config.yaml
qk_norm: false
attn_scale: 0.125
init: "uniform"
init_std_o: 0.0511
lr_mult_qkv: 0.4
Each number is 200 + 40 x the weight over its row's rms, rounded and kept within 0 to 999. Layers, rows and columns count from 0. The size before them is the row's rms in percent of the matrix's.

# layer 6 MLP up, 512x128, rms 0.0587, rows 300-327, columns 0-127
088,186,221,199,210,172,224,209,205,293,148,176,170,165,205,222,200,187,257,202,254,249,199,199,258,198,155,186,223,159,205,200,178,197,120,216,174,133,239,95,157,133,139,179,304,194,130,237,155,184,290,220,157,138,205,245,225,193,252,214,210,149,180,220,223,170,222,201,260,129,230,174,214,303,195,123,206,194,191,185,129,213,190,228,196,152,232,160,216,180,202,258,170,130,191,264,232,230,228,205,247,208,152,191,167,214,170,232,244,184,193,220,243,237,223,224,182,165,174,194,184,239,94,212,239,143,224,211,225
100,181,167,138,122,135,218,194,216,182,214,137,241,270,234,254,219,160,185,162,150,174,204,209,125,132,170,165,146,202,232,160,133,214,216,186,235,196,268,206,240,214,204,182,150,256,121,160,207,225,224,159,202,155,125,213,208,151,216,285,240,217,175,164,178,164,195,131,146,259,214,208,237,219,182,152,221,201,285,167,213,178,196,217,196,153,137,144,241,213,168,277,225,181,160,196,242,238,159,193,200,268,206,265,174,200,163,110,166,190,208,211,151,135,248,187,248,154,155,188,186,165,153,205,232,148,180,218,219
081,214,162,185,178,172,121,168,195,134,131,190,215,199,181,206,167,206,224,185,237,261,246,265,230,217,156,227,173,213,231,180,216,200,189,228,163,183,255,270,191,211,269,190,181,190,184,256,189,185,181,240,188,227,180,214,185,291,222,142,183,163,190,253,217,241,187,105,148,135,209,177,141,280,170,167,207,223,244,200,146,230,215,146,222,239,227,148,201,175,196,156,243,258,213,208,116,284,231,199,91,130,154,159,202,186,161,157,211,162,126,241,153,224,134,198,156,186,204,222,145,197,203,170,193,262,255,219,250
094,124,137,200,206,152,141,161,143,203,166,229,175,194,225,200,212,204,232,108,174,121,112,233,172,163,186,134,251,199,163,177,155,258,248,194,126,240,239,215,233,158,182,114,188,185,211,219,186,215,131,260,143,180,138,189,160,141,234,113,258,221,163,234,190,207,282,193,228,151,158,196,190,177,245,226,239,161,208,170,231,286,223,191,220,270,162,250,228,239,174,182,197,199,218,217,244,202,227,256,247,232,161,232,212,207,189,188,253,204,168,115,178,254,194,178,159,205,174,240,255,185,184,217,207,227,148,218,213
124,213,176,113,214,180,173,236,155,197,134,200,214,209,175,229,198,138,154,217,168,162,194,176,218,183,187,143,202,217,179,178,188,119,185,219,205,257,177,143,161,122,263,225,311,219,172,170,139,171,211,170,241,237,225,198,293,181,145,238,229,164,206,195,237,194,147,180,148,219,210,160,200,185,222,203,145,151,304,191,123,226,195,221,205,170,224,134,159,235,218,258,273,127,126,246,222,226,170,181,181,228,211,206,139,131,126,243,181,249,196,206,198,136,221,202,222,228,203,185,192,243,165,236,142,174,165,158,229
084,208,155,150,181,280,229,218,205,188,191,214,168,222,229,156,227,182,184,207,201,221,194,194,201,177,166,261,242,223,209,160,228,167,249,202,194,219,181,201,189,215,144,105,187,218,230,201,126,241,135,220,233,160,158,194,184,146,193,198,284,131,228,205,116,220,192,164,268,146,164,178,233,267,288,173,199,201,185,178,151,132,167,204,264,214,109,145,245,212,226,167,284,103,143,158,217,280,199,212,236,176,163,117,151,202,226,180,196,248,216,223,160,170,152,245,164,206,166,210,234,218,244,251,248,185,163,190,199
099,250,175,109,239,242,166,180,141,205,200,170,220,249,209,176,289,228,187,228,168,187,194,214,226,257,220,213,260,195,209,215,200,228,195,253,256,153,243,157,252,216,203,192,182,200,190,300,277,161,213,155,140,246,147,235,214,275,230,233,253,193,196,267,224,158,235,208,163,215,230,182,208,153,233,155,131,163,167,177,211,166,214,171,163,289,296,175,252,196,268,250,257,200,205,120,238,211,213,231,267,242,219,216,251,201,188,109,206,192,167,182,211,219,194,193,129,253,247,201,206,206,191,217,188,133,230,171,187
116,191,172,166,197,223,239,190,232,219,167,185,208,177,206,157,203,223,200,201,94,177,132,147,145,200,128,225,169,259,294,230,219,188,245,143,191,245,254,202,208,238,254,230,237,128,261,229,265,167,154,241,261,161,190,258,248,159,121,236,220,215,235,147,210,149,249,220,241,172,112,177,233,170,211,151,282,207,194,146,220,248,201,250,227,197,226,161,144,197,237,244,230,226,154,196,197,199,223,210,245,282,172,232,268,108,162,207,147,243,203,223,199,204,168,195,256,219,216,258,233,183,175,216,188,235,192,185,207
103,195,206,224,236,178,180,241,164,215,178,150,252,196,169,240,235,240,155,256,187,170,142,141,129,174,147,216,180,267,193,213,194,218,191,178,229,211,268,176,238,164,251,150,274,159,95,144,256,177,110,175,209,118,240,270,208,226,198,165,203,188,210,186,192,181,188,142,238,244,190,206,234,173,162,158,285,132,242,183,132,248,169,137,107,202,139,215,180,174,225,186,249,215,159,199,206,240,250,220,244,221,160,197,214,137,190,151,205,196,235,170,235,178,189,275,170,200,231,234,238,203,182,194,251,159,149,150,185
087,181,191,235,219,182,175,202,202,194,201,175,210,231,198,162,182,206,115,279,266,258,159,187,128,169,216,209,210,294,198,145,164,125,184,156,218,134,100,163,240,196,253,208,242,223,223,146,192,217,231,138,206,207,250,189,180,228,190,279,182,261,181,225,308,196,110,254,276,252,210,189,170,219,201,232,143,156,164,169,226,183,231,171,225,204,184,206,183,245,173,144,228,202,215,186,209,217,257,216,166,217,206,204,225,262,189,244,114,166,200,184,159,230,226,190,131,232,213,264,204,126,151,215,264,187,245,184,210
078,193,161,160,231,177,205,176,202,130,214,136,155,232,214,222,231,229,212,242,160,181,218,232,246,182,220,129,172,244,192,159,139,254,201,203,134,170,166,120,313,208,144,140,211,248,240,183,180,187,142,115,242,226,201,183,280,155,194,207,178,223,185,197,257,212,251,139,216,140,224,167,201,214,244,136,209,283,215,223,162,215,214,163,187,236,214,232,254,237,161,197,133,132,200,186,165,225,244,161,232,150,250,197,196,221,156,226,226,272,169,280,174,229,165,206,170,231,149,249,205,211,193,109,209,244,215,192,242
098,209,131,254,254,207,229,241,159,193,225,200,192,183,272,176,208,212,189,221,310,184,197,137,201,182,194,209,201,192,199,180,203,177,186,166,186,214,205,228,154,194,222,228,220,227,233,170,194,140,174,183,282,233,246,242,250,186,211,161,244,228,209,161,151,207,173,283,106,109,100,135,236,167,196,232,217,128,202,188,181,164,203,98,243,213,169,190,240,230,228,256,260,193,165,126,217,208,181,276,215,207,193,302,160,257,259,205,194,216,219,233,165,178,177,201,265,189,185,111,205,165,247,173,182,185,205,182,164
074,181,174,92,148,172,289,150,181,179,161,209,206,238,209,223,222,238,213,124,209,241,160,141,208,187,193,217,185,200,147,239,175,250,235,221,211,264,210,168,241,147,220,177,134,219,244,248,127,176,189,163,239,213,263,211,222,260,189,228,145,198,162,110,187,212,206,172,218,203,245,183,131,175,120,167,211,279,178,213,166,274,200,169,218,166,90,223,246,136,236,199,248,206,179,208,241,187,213,150,193,220,156,278,165,230,168,159,175,253,228,165,206,216,165,160,197,166,138,194,263,222,253,228,192,180,229,159,212
093,216,221,110,215,177,253,201,261,202,221,206,180,178,210,161,191,194,270,173,186,77,139,211,184,198,228,177,123,126,195,180,143,159,199,165,179,171,204,194,239,190,187,214,265,172,193,137,226,214,237,166,173,188,173,227,261,247,194,252,162,254,221,137,225,135,127,186,116,163,178,227,169,254,192,137,175,147,191,154,187,219,216,227,150,198,256,140,254,211,224,210,261,126,187,172,195,246,265,276,217,227,215,234,209,193,219,144,169,211,163,281,188,163,163,209,189,215,226,232,177,212,237,153,163,218,278,139,205
089,170,219,192,159,202,183,236,210,221,218,201,189,171,200,169,228,251,191,118,271,197,142,246,175,176,204,201,203,223,215,205,218,191,191,168,189,192,155,136,201,174,292,109,222,162,210,227,204,212,138,230,156,196,181,219,233,212,256,233,257,301,237,214,181,196,183,287,123,139,117,169,273,238,184,189,225,217,176,225,207,171,184,245,263,246,161,252,264,126,199,145,177,219,234,249,227,158,202,177,172,214,173,253,207,210,249,216,169,268,211,164,177,176,116,181,197,118,167,139,286,216,191,224,235,135,233,214,184
099,310,179,214,220,182,175,194,198,277,163,216,252,296,319,199,199,242,221,131,221,288,196,128,163,183,167,214,160,161,197,203,264,131,165,215,152,165,189,177,161,215,232,218,266,189,153,183,191,199,181,238,184,214,126,167,254,180,211,239,184,114,218,217,207,233,172,261,214,222,127,250,172,250,245,189,145,178,239,161,159,191,222,200,180,218,179,200,152,206,203,237,234,203,182,260,171,173,142,161,257,198,171,201,228,190,158,159,229,243,186,219,138,174,152,208,263,184,165,228,144,157,203,226,198,260,152,153,218
089,204,184,202,260,277,230,202,243,269,205,234,209,262,233,231,191,200,180,183,242,253,164,228,164,200,221,232,83,201,162,123,201,229,154,176,228,171,169,182,197,138,249,221,188,204,211,172,237,185,184,231,219,232,155,184,249,158,247,269,253,222,193,94,209,224,181,279,219,234,198,241,182,117,189,162,229,216,272,196,163,234,148,181,199,215,125,224,150,117,229,210,194,194,205,205,244,202,218,132,241,208,217,125,163,161,236,170,181,208,163,211,165,189,140,256,135,246,226,222,221,210,175,233,170,198,124,145,128
087,204,204,225,207,238,186,226,221,285,221,189,170,223,162,215,178,174,204,244,261,157,168,146,160,109,211,131,141,233,180,205,147,205,167,163,207,223,201,246,266,124,264,181,140,177,199,193,234,145,176,235,231,187,311,227,172,202,222,201,122,168,113,138,209,147,216,122,224,198,213,198,205,223,193,236,257,183,266,195,195,200,142,229,156,246,173,262,214,152,207,204,184,255,191,184,162,222,191,121,168,186,177,159,205,155,170,214,257,164,200,109,184,188,220,259,177,205,133,235,173,214,179,166,166,178,290,214,155
093,182,238,122,240,222,242,322,190,193,86,153,217,204,219,207,247,160,205,153,151,117,145,148,206,211,226,182,116,215,181,198,175,233,187,239,171,223,176,252,257,194,142,240,189,213,221,212,174,208,262,152,216,166,222,155,172,188,200,121,227,174,214,211,220,211,170,184,176,165,157,144,169,232,176,305,188,159,174,186,241,236,213,168,222,222,236,197,236,198,211,178,185,207,176,260,188,179,123,159,170,219,154,143,160,179,209,236,227,192,187,204,127,92,170,212,218,197,125,246,256,138,192,205,245,161,177,228,185
110,258,177,170,177,258,230,241,185,182,180,181,222,197,236,164,181,179,185,197,171,119,222,294,217,225,210,215,166,200,190,204,176,160,178,164,198,207,136,213,237,216,215,188,223,207,246,190,227,158,194,288,230,138,229,227,207,233,144,206,225,161,165,236,241,246,165,231,95,197,265,225,209,271,178,231,209,168,198,195,282,217,152,243,189,184,251,162,244,185,207,181,198,202,199,239,172,190,49,134,116,226,183,193,169,118,180,184,195,241,169,240,205,133,188,159,148,269,186,196,155,201,190,292,135,229,164,192,236
085,193,157,209,175,220,258,184,203,128,227,135,256,189,173,289,133,144,169,214,251,147,195,170,171,195,217,265,207,206,232,206,170,202,169,207,254,209,145,210,202,146,174,155,260,171,201,217,263,166,148,256,184,203,165,248,183,133,263,183,170,190,207,85,221,225,292,216,223,203,256,232,163,219,158,201,139,194,174,182,183,233,229,216,186,232,160,123,180,209,193,167,188,179,233,183,102,186,208,287,111,200,200,236,187,130,194,249,228,201,178,230,252,237,193,163,222,274,195,233,250,149,188,152,205,239,248,214,179
093,255,203,153,211,188,203,169,241,282,193,215,229,272,224,200,226,162,142,194,183,177,162,196,107,236,186,123,143,215,195,178,241,155,143,178,282,204,217,162,216,187,283,193,206,172,165,228,266,149,189,176,191,208,194,222,215,218,127,284,216,147,237,154,114,222,202,146,201,211,168,246,269,214,261,123,223,220,254,197,119,196,163,154,211,176,172,217,177,190,171,166,221,108,127,169,224,181,227,205,200,232,242,192,195,178,287,180,212,266,240,194,211,238,218,196,196,234,185,176,235,197,178,267,259,158,220,160,151
087,196,227,168,208,139,254,261,196,242,264,264,245,258,207,258,147,226,230,159,107,200,167,186,211,174,173,197,166,129,159,221,213,144,278,242,200,147,251,225,269,142,229,183,231,186,261,268,214,171,187,238,182,229,160,138,253,218,231,143,144,180,173,166,244,197,205,190,236,214,276,148,202,132,195,179,239,109,215,209,192,210,228,223,204,227,174,137,192,239,209,248,204,166,234,253,162,196,199,243,201,152,139,226,247,250,189,217,202,237,199,194,203,212,108,170,145,235,187,181,152,230,189,292,187,252,196,178,165
104,300,215,186,268,255,143,208,147,139,128,195,234,227,185,290,184,273,203,258,94,210,222,260,185,140,174,136,149,154,207,220,192,195,205,162,166,141,262,227,241,231,175,180,167,174,208,250,233,123,208,191,200,177,183,232,160,190,211,145,173,196,197,149,202,164,173,221,192,216,196,217,212,232,228,111,200,227,201,207,190,163,204,152,186,176,192,246,238,163,230,263,163,185,280,141,192,217,246,198,244,202,226,200,176,208,202,245,174,244,107,173,185,256,113,154,234,247,201,199,234,158,197,251,228,259,161,183,213
112,217,166,195,249,170,243,197,197,154,181,191,196,170,223,190,202,283,138,239,198,240,112,206,158,195,225,236,161,227,232,152,215,194,213,148,190,164,256,223,260,184,237,222,281,147,209,213,207,174,162,255,177,195,234,303,157,155,204,253,226,269,236,216,220,156,244,213,216,213,203,216,157,246,194,149,182,235,207,184,193,203,248,160,149,227,123,237,227,171,232,228,218,286,242,166,201,259,264,254,252,259,153,110,280,176,171,186,206,207,172,246,203,174,166,148,243,269,191,277,244,140,226,235,206,198,167,253,203
100,160,228,173,267,208,214,217,255,174,186,258,199,218,192,251,134,203,215,173,194,185,218,259,230,189,164,224,135,203,234,175,162,185,148,132,214,166,268,133,248,158,289,161,172,244,223,216,157,176,252,200,295,236,168,285,159,112,150,232,189,209,156,259,130,218,192,271,184,192,186,173,175,274,209,213,215,257,217,212,245,193,201,226,216,202,214,205,203,230,183,131,184,161,263,143,201,239,201,187,190,171,168,214,262,215,178,227,217,195,190,121,222,223,139,122,209,201,107,239,221,228,214,182,181,139,119,201,190
097,181,210,231,204,184,152,165,137,198,179,180,223,196,239,188,182,219,123,123,234,191,167,167,182,235,151,208,211,160,172,200,121,194,173,181,171,133,220,243,203,168,239,165,147,209,260,210,203,228,238,170,180,209,224,239,135,218,250,263,144,141,184,208,234,193,223,139,180,209,164,176,227,296,177,234,193,192,214,191,236,192,226,214,115,251,167,92,218,168,190,211,209,218,209,92,209,238,192,214,204,217,178,171,164,121,146,135,156,193,279,132,203,115,229,232,220,267,156,142,216,123,165,184,206,166,174,250,221
119,212,248,172,204,231,227,210,212,204,188,172,96,192,231,190,188,217,170,159,231,226,186,180,169,194,185,200,182,149,208,198,177,264,221,198,204,203,271,213,157,128,227,157,247,227,221,262,183,161,123,222,246,175,224,240,225,155,166,147,209,181,203,209,176,241,231,197,153,196,164,147,212,282,146,229,220,177,175,138,193,241,258,182,163,214,218,120,249,216,264,196,270,228,195,212,232,211,137,122,190,218,174,229,220,196,154,189,211,206,199,117,177,70,129,217,154,194,189,249,223,197,121,298,160,210,289,157,189
# layer 6 MLP down (transposed), 512x128, rms 0.0589, rows 300-326, columns 0-127
104,206,143,218,156,174,217,196,199,138,268,221,260,256,216,172,246,194,146,211,200,180,237,186,158,211,288,151,253,231,158,163,244,185,279,195,172,262,196,224,211,262,279,231,130,232,186,153,174,154,154,204,253,262,182,216,176,161,181,167,192,277,225,155,228,283,187,214,174,257,141,227,203,177,209,260,222,186,183,223,206,212,229,191,165,285,133,222,230,237,233,145,192,222,194,167,188,186,162,148,180,149,260,213,226,231,245,149,158,177,196,180,141,131,192,148,248,249,198,189,225,131,273,161,191,234,213,230,146
099,201,176,231,182,234,195,179,163,198,189,258,213,131,167,151,157,243,208,174,267,209,209,179,202,216,233,170,202,179,177,264,234,157,134,216,111,253,207,173,140,127,235,196,268,129,252,250,245,208,187,192,243,234,207,197,265,211,153,173,242,226,220,141,217,226,184,266,187,130,169,144,159,204,225,224,195,187,122,208,153,217,214,201,209,200,228,267,181,224,208,177,172,266,258,223,192,121,159,239,254,234,189,121,187,175,220,226,282,236,186,186,183,291,192,254,268,259,199,236,237,182,253,204,208,294,202,186,223
102,225,189,207,218,252,237,236,224,222,283,283,178,196,187,229,242,186,189,224,142,157,142,143,139,162,245,144,216,172,140,220,216,196,189,152,210,200,156,195,162,167,132,186,157,209,222,150,222,262,228,213,140,138,233,168,214,149,194,224,180,215,174,194,195,152,225,254,272,201,203,235,246,137,167,187,154,152,160,208,256,153,178,182,196,201,204,284,189,220,241,209,199,166,202,130,325,129,192,198,277,232,252,191,250,193,231,257,232,218,262,171,261,143,262,211,174,219,190,176,213,207,247,218,226,124,184,205,150
105,285,277,216,196,228,300,175,209,257,220,141,231,203,158,274,166,205,190,238,220,275,273,182,230,213,196,184,106,246,217,174,244,189,145,206,259,174,156,186,170,231,249,236,235,239,241,220,209,241,258,157,225,236,262,207,190,237,217,203,158,113,232,201,214,183,153,185,190,268,238,139,239,227,197,174,179,207,186,198,148,84,258,175,218,129,266,179,244,144,234,213,190,263,191,261,180,199,182,186,191,192,167,166,218,239,267,194,156,206,202,243,226,198,200,179,248,225,204,213,149,200,227,153,158,161,242,193,234
103,197,162,198,209,130,208,230,256,224,220,186,242,271,263,255,259,166,182,218,156,232,245,249,232,126,194,276,246,233,152,178,243,186,260,160,253,230,170,140,217,203,177,174,189,205,159,236,222,193,251,213,204,170,183,112,226,100,232,210,186,245,177,241,164,184,243,219,264,155,214,272,243,206,224,254,192,264,151,220,180,226,141,234,128,193,220,272,189,236,198,181,246,255,201,195,213,265,252,184,177,245,246,218,235,253,255,157,190,185,152,203,218,139,117,167,226,196,169,213,240,169,192,261,221,176,175,170,156
102,181,200,239,211,203,167,214,197,239,225,125,234,150,174,260,184,200,180,175,169,127,183,216,183,267,199,135,170,220,231,269,153,242,131,170,232,175,192,177,250,275,234,282,215,222,174,179,250,233,256,140,139,221,222,225,207,245,218,180,161,200,149,218,244,176,146,228,126,258,249,212,215,133,151,186,211,192,188,215,248,222,207,205,188,170,260,251,206,223,192,217,98,289,195,288,151,144,166,180,186,232,238,209,237,148,194,179,229,138,157,160,207,220,263,164,295,163,210,173,164,203,182,177,154,217,179,231,231
107,213,214,242,173,126,195,203,234,197,231,243,96,164,197,209,144,133,196,158,235,155,205,225,179,174,171,183,206,209,219,168,201,176,167,192,179,151,161,235,207,222,221,170,283,185,198,134,127,227,179,287,261,180,275,125,205,147,177,185,137,200,133,148,161,192,189,285,199,215,178,233,221,258,154,218,272,207,237,177,218,192,189,216,220,128,171,208,164,189,120,186,105,215,174,248,240,212,181,149,196,219,202,203,210,199,210,235,195,166,238,208,208,217,256,140,206,151,193,196,156,223,115,217,194,309,186,189,271
093,133,153,187,267,184,258,148,240,235,136,204,202,227,196,160,279,239,195,194,165,202,176,253,183,215,157,284,235,236,163,242,214,225,155,202,220,242,202,234,226,192,182,197,138,213,182,186,224,213,174,188,154,201,229,255,224,182,203,123,173,181,180,150,230,213,244,183,217,214,182,129,130,220,198,254,171,161,236,175,226,241,287,196,178,178,140,176,246,142,205,187,251,212,222,177,153,220,160,146,300,187,201,137,143,223,235,155,169,185,191,145,221,227,149,200,166,107,193,258,197,101,228,106,150,167,208,234,188
082,156,241,200,148,177,179,182,168,50,233,230,146,200,179,190,182,198,215,255,221,148,176,197,135,217,194,242,174,199,284,198,206,188,224,243,147,167,218,179,207,190,173,213,189,224,262,246,149,153,209,165,209,238,160,196,207,114,192,203,252,234,211,197,187,137,210,175,158,167,258,201,184,233,263,187,165,141,198,201,207,168,240,212,253,176,261,213,259,238,233,238,212,253,202,154,151,77,200,239,144,183,207,195,156,173,237,274,234,156,155,236,193,219,214,108,116,222,158,182,209,228,195,180,248,196,164,215,128
099,200,205,150,162,228,168,164,208,205,193,188,236,184,202,241,217,161,275,159,131,131,188,247,264,233,196,213,175,132,254,206,254,216,172,216,150,259,277,206,135,203,129,215,131,206,167,226,169,236,208,243,182,236,146,217,211,188,216,114,180,184,227,153,131,213,273,139,150,117,177,177,255,191,197,165,229,196,223,225,167,233,137,234,198,225,181,186,195,148,214,265,181,201,168,168,218,158,160,174,243,192,170,192,195,148,246,176,242,234,215,199,197,167,170,165,256,154,186,127,224,268,251,189,94,277,165,160,217
098,206,217,258,159,236,250,193,207,216,202,283,255,192,177,193,204,181,172,150,184,220,234,162,172,182,226,257,212,169,232,258,235,126,145,193,215,187,218,259,79,220,279,224,212,161,182,213,224,194,261,238,141,183,154,231,104,257,200,184,198,198,207,246,134,204,187,227,184,237,172,229,252,171,162,243,158,124,176,184,241,244,185,212,208,188,173,187,156,230,268,238,266,249,153,197,224,154,177,238,142,224,177,222,227,179,220,148,168,145,224,138,174,143,187,186,254,170,239,191,132,169,212,270,173,119,182,245,147
108,177,278,178,170,195,192,217,253,216,154,232,190,264,222,185,223,200,236,169,103,273,136,216,181,184,216,203,189,165,253,182,163,214,193,204,289,195,239,181,183,191,170,214,214,138,208,143,204,192,249,232,143,204,152,152,185,157,192,195,96,179,140,186,255,158,186,207,255,246,223,236,245,245,222,167,211,213,162,135,239,218,180,232,148,148,235,151,218,209,218,128,135,165,263,235,213,218,223,93,190,205,254,85,198,185,192,179,229,172,144,190,267,241,206,221,150,240,208,255,179,200,169,246,222,253,178,181,225
086,222,172,295,208,232,120,220,195,227,282,136,181,244,269,178,138,167,238,242,145,204,244,232,224,239,203,180,206,166,195,198,196,180,223,213,107,119,164,226,171,190,122,162,250,169,112,238,265,173,237,244,208,174,143,172,175,158,152,145,216,202,231,283,202,225,201,205,200,223,165,154,236,226,235,179,234,153,195,143,217,157,174,213,151,225,259,166,149,225,184,191,179,165,183,188,212,235,192,230,164,155,251,146,237,213,256,217,229,136,182,226,179,182,265,278,202,234,218,216,178,177,135,199,208,177,162,271,258
100,188,178,227,227,179,150,214,142,178,166,176,143,200,165,222,236,261,56,261,150,262,167,247,181,213,218,196,266,251,214,170,258,179,133,254,185,222,197,222,179,229,223,175,200,183,174,238,226,190,179,267,258,213,215,214,200,207,208,151,277,177,160,173,204,277,276,190,196,209,210,224,221,136,228,216,167,217,212,187,233,164,161,201,255,161,173,207,187,192,229,188,130,188,194,216,256,147,171,98,133,183,181,193,127,153,224,203,246,153,229,115,167,262,219,217,243,146,169,202,241,188,158,220,197,205,124,257,206
104,245,204,205,204,228,243,169,229,181,195,200,188,259,199,224,182,206,167,255,66,134,237,206,242,234,210,236,200,178,176,229,227,233,237,249,193,220,208,253,239,208,190,286,224,230,207,212,212,178,261,182,213,185,185,165,171,186,198,244,174,126,226,162,231,232,224,94,276,209,224,231,158,176,214,218,153,223,241,163,200,232,222,184,194,159,265,165,126,281,233,283,211,179,188,205,219,291,202,200,200,178,199,116,199,197,183,178,216,106,213,217,156,243,241,236,247,247,212,257,100,197,249,179,185,279,191,241,191
104,127,194,235,215,205,250,195,180,182,196,205,243,163,166,231,170,179,118,188,241,209,153,282,175,181,184,171,250,245,151,192,178,226,229,245,208,257,246,167,266,169,227,199,147,239,238,281,189,182,243,141,258,192,240,226,196,149,222,192,289,293,169,266,131,171,258,158,205,238,333,138,206,191,147,251,250,211,206,174,215,211,238,185,187,177,246,185,261,231,231,134,159,180,201,202,198,220,184,180,193,225,155,249,190,248,247,171,178,184,156,150,239,236,214,175,196,176,215,125,249,244,261,183,208,181,195,214,200
087,218,163,193,200,174,180,234,203,168,127,165,237,160,206,156,153,238,210,155,192,170,171,207,203,178,219,163,297,211,272,252,208,246,320,218,164,225,203,263,149,203,183,205,124,147,183,223,180,201,192,180,203,177,197,262,215,224,195,166,223,188,211,277,209,168,195,132,164,185,139,153,185,279,203,202,250,230,215,168,212,136,257,254,142,172,228,187,220,214,173,157,244,175,146,199,124,224,197,204,121,250,171,266,167,238,151,176,174,222,201,163,179,149,245,189,221,117,210,236,198,231,169,143,184,178,314,157,186
098,204,182,226,198,154,220,222,174,165,256,176,196,202,210,195,213,189,156,140,143,206,223,230,219,234,185,280,258,143,282,203,280,221,146,253,237,119,206,165,130,267,173,219,232,216,234,203,125,234,169,177,139,181,89,141,226,186,195,258,253,269,267,267,212,155,185,233,169,202,200,227,156,210,223,191,164,215,141,229,142,217,237,190,187,209,224,147,201,235,218,200,271,183,262,237,217,214,195,256,200,210,266,219,174,224,224,168,239,235,200,268,235,232,142,165,166,214,293,210,235,202,228,263,212,194,145,182,215
094,187,238,250,174,151,145,209,208,142,261,224,162,306,144,207,135,197,271,200,254,167,232,274,227,204,182,247,202,162,284,157,216,228,229,183,178,200,200,232,125,214,222,204,207,190,218,125,255,183,133,214,218,154,178,229,242,189,250,212,180,189,187,133,205,183,171,143,234,230,142,157,218,175,245,122,197,177,239,279,194,160,177,156,202,233,208,151,232,157,186,247,197,181,283,192,193,202,186,204,218,165,162,202,145,250,201,235,80,150,197,225,238,291,190,202,213,184,226,253,156,255,182,186,147,194,216,182,221
087,214,252,267,213,144,229,171,238,182,282,203,167,161,227,190,227,185,245,207,158,202,245,178,212,194,225,166,212,198,276,178,154,288,232,148,167,132,227,180,182,230,235,242,177,198,165,177,234,209,255,142,184,216,200,192,138,121,134,230,167,281,234,231,262,147,296,147,281,201,133,177,182,194,155,160,238,202,227,169,112,192,211,166,196,216,128,236,216,170,277,247,209,197,220,168,144,216,196,229,190,138,154,210,178,246,224,162,215,221,179,104,241,223,203,173,243,209,186,185,251,213,168,232,254,189,228,222,227
102,251,248,185,250,148,140,225,165,234,170,224,187,215,268,150,239,194,169,176,163,260,182,188,255,233,181,166,217,101,146,250,206,202,217,218,197,177,262,189,166,241,189,229,195,267,189,170,152,207,227,149,211,203,208,148,169,234,197,200,168,189,188,219,237,162,144,257,172,216,188,145,241,196,182,203,216,262,250,203,188,179,188,133,168,196,265,297,228,207,150,207,201,186,140,204,258,166,142,157,279,236,215,185,198,322,248,146,157,181,246,138,145,143,186,198,178,152,186,194,158,258,246,257,220,172,143,182,247
095,185,193,265,167,156,196,292,206,159,225,227,166,170,235,228,209,269,210,164,159,221,241,267,200,254,166,221,223,171,216,247,144,241,177,191,87,191,148,142,226,181,151,201,254,237,249,201,187,225,217,231,240,209,143,157,172,177,254,121,105,210,168,258,226,163,198,196,234,175,231,145,218,148,207,250,195,232,110,144,196,206,255,253,243,202,289,194,192,182,189,226,206,258,239,217,165,217,170,216,201,168,161,225,230,226,131,200,140,178,194,228,210,204,196,179,175,173,222,240,227,221,236,125,151,246,216,274,266
098,179,157,203,152,202,179,171,173,230,195,85,220,165,154,169,230,124,220,197,277,255,224,187,166,242,227,200,202,205,225,197,226,246,159,155,212,239,146,164,199,251,182,173,179,222,194,179,211,187,212,193,218,160,161,215,127,215,160,218,230,189,204,249,124,248,158,170,142,187,141,233,219,240,178,204,160,235,173,178,203,164,163,181,200,154,191,251,176,191,239,104,210,235,136,193,251,210,203,162,175,292,217,189,151,182,183,200,258,102,153,203,212,184,349,230,271,209,263,226,252,165,182,134,192,171,203,227,173
104,161,238,169,172,128,199,227,175,187,147,235,156,184,160,185,225,236,261,122,249,187,153,52,213,268,225,207,245,293,206,223,249,192,212,215,183,254,160,214,179,133,157,213,198,192,151,246,192,307,251,224,213,187,200,202,159,174,194,212,163,211,208,201,152,236,237,204,155,143,237,226,157,162,239,261,143,216,228,189,160,237,176,196,174,208,257,239,223,212,152,164,197,238,175,217,139,173,220,223,243,167,210,268,185,158,194,151,252,168,301,168,216,173,180,187,170,180,174,186,214,260,216,180,160,190,262,267,226
112,220,118,225,147,142,211,222,196,122,197,171,238,239,254,191,225,231,140,210,220,204,175,148,120,198,203,209,163,173,238,158,265,120,175,223,221,189,242,191,226,161,206,147,221,250,198,175,245,203,206,216,253,198,152,277,247,240,268,171,162,216,188,186,179,151,178,232,119,196,151,125,181,257,186,134,247,206,177,121,268,234,255,216,176,190,207,195,244,234,245,299,238,273,214,153,207,257,179,192,202,204,165,178,171,146,191,152,242,263,194,210,198,180,186,161,193,251,168,247,285,159,197,246,200,180,190,172,168
097,231,219,205,187,199,125,178,220,278,204,159,193,196,207,236,217,203,141,164,155,227,143,99,291,189,192,163,204,197,171,180,147,260,266,233,183,191,191,242,203,246,192,176,175,119,172,206,197,211,174,148,183,153,241,160,188,215,204,159,270,65,226,219,229,207,241,239,199,211,193,197,216,192,243,97,162,137,122,156,175,180,254,227,187,122,163,163,178,171,139,268,218,181,225,250,206,224,200,206,204,125,250,220,198,194,193,135,204,178,238,210,192,197,163,252,173,217,280,236,176,178,194,234,189,216,242,163,144
097,209,237,136,218,154,195,283,229,224,173,165,204,183,243,121,179,182,224,198,202,144,243,258,188,171,222,272,147,226,238,191,266,199,169,205,244,241,179,238,182,207,217,209,288,177,244,223,216,279,185,262,211,254,216,138,206,169,204,146,207,235,215,235,168,203,174,204,187,179,257,196,136,116,201,204,263,218,194,163,201,206,203,162,260,223,221,268,225,274,205,205,219,229,179,260,179,121,126,229,210,215,224,184,198,255,267,228,274,234,133,227,195,192,240,231,150,145,188,219,173,254,140,193,145,208,238,100,169